Part of a small language model's weights.
Size: width 192, MLP 960 ReGLU, vocabulary 8192.
Architecture: LayerNorm before each block, learned positions, no biases in attention or MLP, tied embeddings.
Training: 435M tokens, 6643 steps.
Each number is 500 + 40 x the weight over its row's rms, rounded and kept within 0 to 999. Layers, rows and columns count from 0. Numbers have three digits each. The size before them is the row's rms in percent of the matrix's.

# layer 5 MLP up, 960x192, rms 0.128, rows 618-651, columns 0-191
107:559517463523522530497514438529568493534506536533517478472502529452570533453462570512514498523492563552513542537524457468491499463477509520560473503478578563493463480466487528459497525512556469448468447457537429491517447463502462492423425543422543470524567424521521493552512557456487517513465499444462490445451494479584534500496451577537530459434540511479465526551566434522473482486510523439459471486511483571499554467532490488474546582465531521512532518493431542419421484503437456481500518510477474585471494462512471445522468531578483547490614483480533458463473444515490551510
100:514484581545505549503578512473472515449519441529463436451496506514471532478506535513522556531503425523582512528426482452582465526466453504500484524464563450541576468533508500451558513503447415447551466545537558459458535472404471419526511459471531558441473476448521473524525473509501506469494448531564479438534491559481502565559516536474503485508538468503502458439532479495459526502520464549456482457469492486458457470490524550504554497497533506483568530480521480547514571543462606470577500427480561513561482460532487484540531452454480509522461509453429513505571491493436471540
107:440458585498533497491456566472457548525503544420538536496485455428582469552415427497458459508488544465462498518473463491482454438493448530463500547534511540488481502480492495497508552471482529501500421555447553533456532499544516505501460476487531499485455511474467527598594495520421460544471493527470457535525422421493480432561548523484534543524526564418560512489531498515481548438479475497527513569443490484525502531466539530527546562506457481453442536473542413453452429498513590523507533455531486499499548533468446486545535528524432524502525539564487485465504496517510455521
100:450492503433521472463492510463480500504523445532423483450434471472476412477576446566565448535547525499548507461456494453485477500548498508487535481510472502528481438530484510513584535510575498487481565542447422540568500500569480483567559522463498478513543500521487544494506486456498545512491499484518495438419494441519533605543519503471549514448516497462480469494529495591456519484531532475518466533538508459519487536562516433512467484426463480521550540521516444521545424510470514581506530437443549464514527428451567477439455521556522484416535493524447494491540502538544584459
092:504482482489531544465480484512453492475472533576448540420380493477528465515562468544539493534447562464466513547455590469424511483505429496478396475444568452525500512470477500563434487469505546503501575444502497522441543455562508455492486492458577506509491544519543467513502495512470521467519545539595477455484476532521474449496492556495499455441489502504481544573460461471481519473454536556532492466462528534484499617542507417490484514496479511472558592501495509499564550508515526484484528550555538510438505499461538517444517485463458480477474516409449557416503508503511500477
100:542463635568599520505522534517472456519458472519420546455517523462475510460559461468476508499445471584506503494484501536479502514531476551508543473544432415583517486512454445476531505490485517513454506478572492506549548557460458470466536503470502457528547533499558374473486501563506507524589429515504577516501453423469539496506516407443493537509460516490502487474402541483513508516516514541504518502494497542549546479533545492538453513509540465477494455474515477497448432516479562479490513549536475476500521491459500487499513495526394545448533523450473554548496522445421486494
092:474479459515469463497464467490439470500552505477538501434479455574467496541453525560525512550499470462467535512541503550516546461492470538475494452497530419479460477488439534520471562430431510513538502574579477572488446502539513526447550534466432610517562478561495465511512561469510510551496497600413430496499469527420540465507509496528551462539489479517478486497487513518442591479502503406560445479537531536541536529590483533550496536509438468505486420508498537531511466532462517541465468538483398519547491465467534563457485521448499462477543525518489532464504525515465466511
086:483481515472548540483417535495501514521509510502526471505519552580492484500490591490500549493506539467485507498504569461475476555541466509476474510468492565519487454568454498441532490434476450530550484626479463445590443471520499505559469480484480535492499533470469480543450446466506481586541473461523529548588553529567484585491412517554474488572412491531508470441591511483498448459489502480462467460493501509458469488504504496547538509538509502544486471529519522544451479541470414518531447518505494475572528532556423475523494538487488505460487492414506451597557510550509441469
086:521558518450500514587484517451471533455486430473491509482519548495465474477495589535518498518473451546453484466478532535514501516429512444464535537499455496511515535515481553555526422607514471521517539537523478450476537506480409522467476395559544488464514530514528482455510544497469509438586515512482489501520507424476464488418594511498488467536515486537481539519487389469487450482579447521480499536479492501507533499523513525550453579487552520521504415423500469611452510485405494502565514574415452518483507493535513494560512466444522493487491455509457539469515490519451504515
090:523463417560468479475538527529524469461501557514534550501506504492423543551518518509498515492514475506529602498467465505484497489478600504553466549493561495420512538456466459549482490460543580476504419470514512526428543485477472483449491464470416478576500492500529535509481519482498399446516474466424566464465537488508538469491436460593523508514557430460516492556501515497522488508461512519534514482511508425484513504548567454512531517516446539530479504517411447487516467480475496470555525509507581514487567529578460502560442534479474536508448491445494422566453509591457477543
098:471507504411472424472497486497519456493496525555530486520486469498466498515523545473551468554501501505444438493518567567454499461508533422473487464516448607554588487474546489547483518517460416524528497533525504509434461479521547414482492448498505560484479515547501524548460530527585600532513443450500571475470492524492513521430513495487454498498555483524483458439430479522526527471517510615481458452569502459527527488505503480573532530593527514487415545504432525517495567502532507502479437558543490494513525502482491510519395467510535437466440455469467451446501522484461504507
095:472562462447576452439507497489487502552582440490502428491425459502495519491556481490480596518546539444480520571472497575410440523522506552452481510457484519453476492529441483479561448478429516557513493515503476548541513456550512502498476537479474572468504493503497513492503508445416508527463443522485496543550517523578506579528493496543439495491464445502475499506414579532482537429473561485423559472489464549514481543534496542507527462421475458431508468519524549448498511534506505454544455526481481476522470578496523486506547510489475481499581502439534533496516520464495487623
125:496500555514531478494503501487414542433537442471512500485487507417523522514498476526479531553513548478491494479521460530537558528482500403523531476478471410587462520445558581520469461518489518499465482553531543580556480401517468521447521526545426479529474596497560470506477459497467473539456547462488472513535473517421493484498534436476455538490502514476514501528485559435517482409523554443543534510500487535461525515500525478535511545446548453427499537518548477444530485542476521432585454484446525551495529477439535517467504468473552545587520444457536437569495457482537521465
089:547445539500497530591490466515538482485477472433431467516488462552507517519531487501500482411477470506432505437505512519477514518411477494506487562466479436494523506491498535476532556465492459504540511411501555475389548414527457465587537504473511548490504485552451470565481512472438517516590475462503440529534552481463499545446546437468475508433555449476437510447533528538526404483483490463503455557556477479526472455556509519554468476562551520475508553553488492539576510519551555510549496480487523475535504536464470576488545457486519487530550414456498488491522490491492417470
082:520480516504466564473523509519456525539596433484509529577509416503459518522474553524478520572543531483520468463531462480545478432442563499502467463536493516513420499538538528532473473513520604544507502548528492538477494460501445544520481515610491562538494561548509497488483419507458508535447506505502501480479514472530458449486460531531526492486503441493506475496450416433533419428505488517489535461468502479484488478507482566526488457481567501528551433573461467454517552494511490538475468474438488486370466529501482573513530481586472482569494562475449487498481485499417592505
105:478475479486516521473514568441444517470483534603469486468482484547510532440514489475544459533470514484551433558457443549533454536479504482499540539503557412490489444520510518437572489517451466512561524497556518586531519462462507551452478464512509457495504412536587518451497564476538488433479476485532422488531539505550504629519529490480524448490505443452537474534496603472588530501488544489533499484497548525487437513432430456431512473462473465540532534448526541470511487443554529478467477533494485520482458502464481508541501549529493510493519403430462490503489535516476578511
089:413487516426485522496591477436427523468483483582437479476513554533522486468522530525428484549522531477528480448545487497527581457426535538583494508456534414496476529540538512490415541537528438548498473464544544492511527419449492487447450543510563518453491498491537498492456490567492464476450432450528477487556472547530444535477528480565481539521476497472520470478515458529487477515459460430482557507553564519539548530496497495480536524489466454534449536537446541467408488462446483540430496482538486546498512575534476528542558548517505494489497562573474528555508573486530486532
098:499517504503520505452525470504401466587477528444547492555522459456472574441477517446540612545490585497461381530464507490492503481437500475470557522536493489507465534550548475558492510494538514536468568469447504473544576492495481526612566520514493510493534510552514448496518474402460525502461531512484496482506565493493501464487499490406481520487544511489454477528481569539490497466461468464485492508394489518525452514569428412526500473543555524552538511494476522441525541535530515462499540505505518478468446508511481514502460435466468470517461552555530507463578468429478557472
102:483515475459496501440515499548477462505516505486491511504455520462404519504524527470525509494440538493574555533484536477477454466485445506531493461456598490499468559472546507483458407400507516437515552531521560499444551527415520413494521485494477500512479441525625486513498574526437404477508528552532505483439465503512502494472489528492498448497521501482464518476514555511539482555483492489491407461477457510529546493435517473498498505453497498584533522488484536470554544476568494494472585532535553574498477573525392529483482520489571535526528511456514496565530504523462543404
103:551554519463487528447500534490459571517474515501507597528484499543421553598395507532435436409511505530545514474515457522482494476475481467479422468423530547513519480502474540497520542511472455494451511521498513452515471484523434455500449498522437513538533590557452480486525507553465441440456514431442465454510513501545528477548482485460495487463527508535571498530395535539536464525526465502472485469493524564475484487531478514509490460484488482506514510550476440457546487517544484496486556585536437526494584530465531510449509518573479552580453485516560446549460504460531528419
097:461506495433486407508490509555562592586447463509530499482571452520455509494538442485530503485548511457526517406530483429434536525523528512464453519463535566560494511520558485577528519545495439523526470468510413438542463409439577521500484433478539484516493444423520544523458617467519474527501514446439487483481490510512466475516488523556486515570480465465452526524496513531564528545515476539537479500472504444587450441536475484525473516548528531442493487565484508441451455433414464524504506462522470502479539545527521511470520515521470505500531533493446484467494535549480495504
105:505544419487525409499491493506568499440546527464464493543464479504453433493586466505486576542589399562506518514461449464572514394511473533446517579506485498416516550484492487521485524492527439459493500502511532498514511524486550580494529494467548447546552549535536448548463451543583500492468537542475473498489528488463515488539538555521489571480441544441444545529499548497474458490440475433479519457534438501504476546443471600493425489465540483572471496470580489525464466504535482510526490489493512516523507507446511538445484485454568537475565513509503521518479525474461469461
091:462495522482461513502483490443531484554497432571485487403543519452582518446513456500489564546557399495451530539557510479475509522429388488436476518465466541572460503501542524529528491555527510558451524508399450506505464542493573490481532539441547558515425504455522456601446558546447498498515505434476530516532478501480556518526489511557502463541520515538519596527566476515555542530494493509490499541497545430496477474465503447471462485570468496503538447473461495474512491543538535459505469468511492573520535450524427523522463471477542464448501503485550519490490493530443530442
107:397470535486538494490640417515445536491509514507551497522486513488558490554486484439544501436540524565465470524537444420537485506505485512516463538486489484446387501497503458499541526509518486470550490575565445487443478463469462486503530553497523516516546578521424498465473476527550510462460503465491519539513463507485459479514537502507493504495470623465529543404476541546490434505431461482569497485521436552495470572556499469493475479501514500465492566477525472513494541489524516513507508459454436517477581502452466503539574517426438510507517530533454510491503433457549570530
096:521530535492510442431587526549484506498460569550465487451569527538477514451493498559512530503471503502512540505486558470425544541472495510508401541525463546515546541532541476546501469522564523512541461567547577439496552508431527528519507415512454512489512534469454541488421412448491443493578519501454511445481491511503462491514498520486533488468520523465470486468510486502451504434498510494521477434510487459432525484542534531535476454475506464508500424525428479408385534479523533468509469568483475572588532513522435485592516491487476534476468443534484523491461465479526415539
110:498501439535510499510576514558506485492535463478431503529508444469479517498405492442509538522569547493574377497522431491459601519459501489468533599530512474442524479470450462523476467539574452434497535535522426421529504505450467478491526473537490465529523558498513481473491446524475544526501480498452472509523555512516552525467425516452429484491602539454481496517494499488477459590481519485558542465514502500495433517523477568509471523515467480479517476505474558549492517549475580497488499490452489525557490443525523501557458489427531528502461479582465467566512482513426538579
096:488615455497481475483465516490549532517507419430456503488504462439483470557486524499488435530481476524508486473501447450486452468452500511473430582492523477498543447470566503509569508471483590555468496575504433402536514523480488471531541514501530503533382501491522515537514441499511519433485505544514556577518513453487505561470515523471492537496583522543575522430497500509509458549559441443486441519532515485550531499452496549477494465562493495467575505493570522539534449508493516474590512507480529467462499470556490540477504440498497522468495497438569470490494409465550551577
089:513502485444532523457520509486430551474447477490549473462494444444451474404526515566554584535504557441451469485545460479440518500564551463524517510429575582500510529540531515507473515440505478479496547549414523481545476549445512538552477515457610446529518494515476540560508436520507508533479516435509551518527420529491539454486472489486504445486503571508506536526501598471512578478487478454540507378489511520510486485515504532492511530485486485568530458465464466452430556461453505546490519515499476563556503458530445551450518586510518562533457477501502500470487483487458498468
087:447492476536421511424470532451525438469458523526467575531523541441547411529527468454516515503525413463537582443485515420488449475556559555523468478500506497487577546510472468495487534392505550446455492532510558496466498554541544483487468419516471471532553526493488544470494597470533489452545499449493520539487554485578526514464453497504487531456534579537504542454434538472490519523462474529495448565505514513504520526443502570511522461490430538534450528503483535546515456482497484522478478540543532433522584485537502490467521489486483496541489529461524446475475558458562446421
117:492486399446486513556533440522467456440490495503515502536461476430509437547479511483552529500481474398544477472565550512516490478519592521501480515489517512414510517515470477492508511576514469461533540393550451475468503546521511511424499500494482521505442474527500436585533560464473532528495499505532406532567465614486479509460490487474511455497518529520581521540547482519533468476538482570477467565547461502458455489522509489488438562417539582538546571491497500497521473543530508475478446436446435545510511513510506512508464517436536488505485452595516481511463474477521569532
098:482502472526443511547490459537493576604475463442453508482446508534546471595490448519547408489482447548519400497443480487529495526541497504495514448463459539427538531515507522464487432540519497467494446483592467518467519486478509566589465520534466528456498462511477516554469504446614499518488425572531463478547454470496573499445497474459478520487540487492503428511457489461460454489421553518476443534510445517466487551456442525530526518534551466474516506472465540603572544461436495522491480514507507476497507498516509501521501530500572527540496461525484555523582456552472506513
103:519519513548481538443444501465479577494525470465523490511430404560537531425447474555485571559527447576497520538511522529470446466548459540498554494529392449450521523509578532459455436474548446529456442534531530500493524496460491546529477526500521558452491484464469508491509472460532416474508496516474485498563454491534488500409473588558491534492540512486478495504455502484512496458514507495485542542513593544543441463534510470558509478479456502470456456484522472477469455569397428576527500507511494494540514494561516577462493496519461515480444558493470517530537461515479506604
095:508506544445498536535479528468539506538521468499506494440490514434547469455479527405432559501612455490451487491491500407498502498512487549469488560523483511501542486514492557512477458514530476503468528468467431515477474543548423463519497520504426544510491449549573465507494541430558486606503506522496565490513501468505557470622457460564483507502544514552519524478492472425486536454612494461528415472565504528562553515492486492516454469531572566502433557522468514578513472525513562515476439468451504471466457488464484546496511465525424510450475501496484493526483446463476530531
091:470501529489534552586522550536588526434459539521552483462487413513487451483542430500505525490526558459533458497470529424540563510495445499551509509492536554494504446466505500518550497501465463474495582579484479549455503498467542533510537535461546504463481392535497542501513484429524523490500473455449526513484444510502439441471452560551475517464469498528490417510558506467454550470487551594449526530469469514443464533480625490500535503504532540499570495410557515546479497492477540523466488455485585464517532529519463462425487528436525473514463504508515545519562529506579505506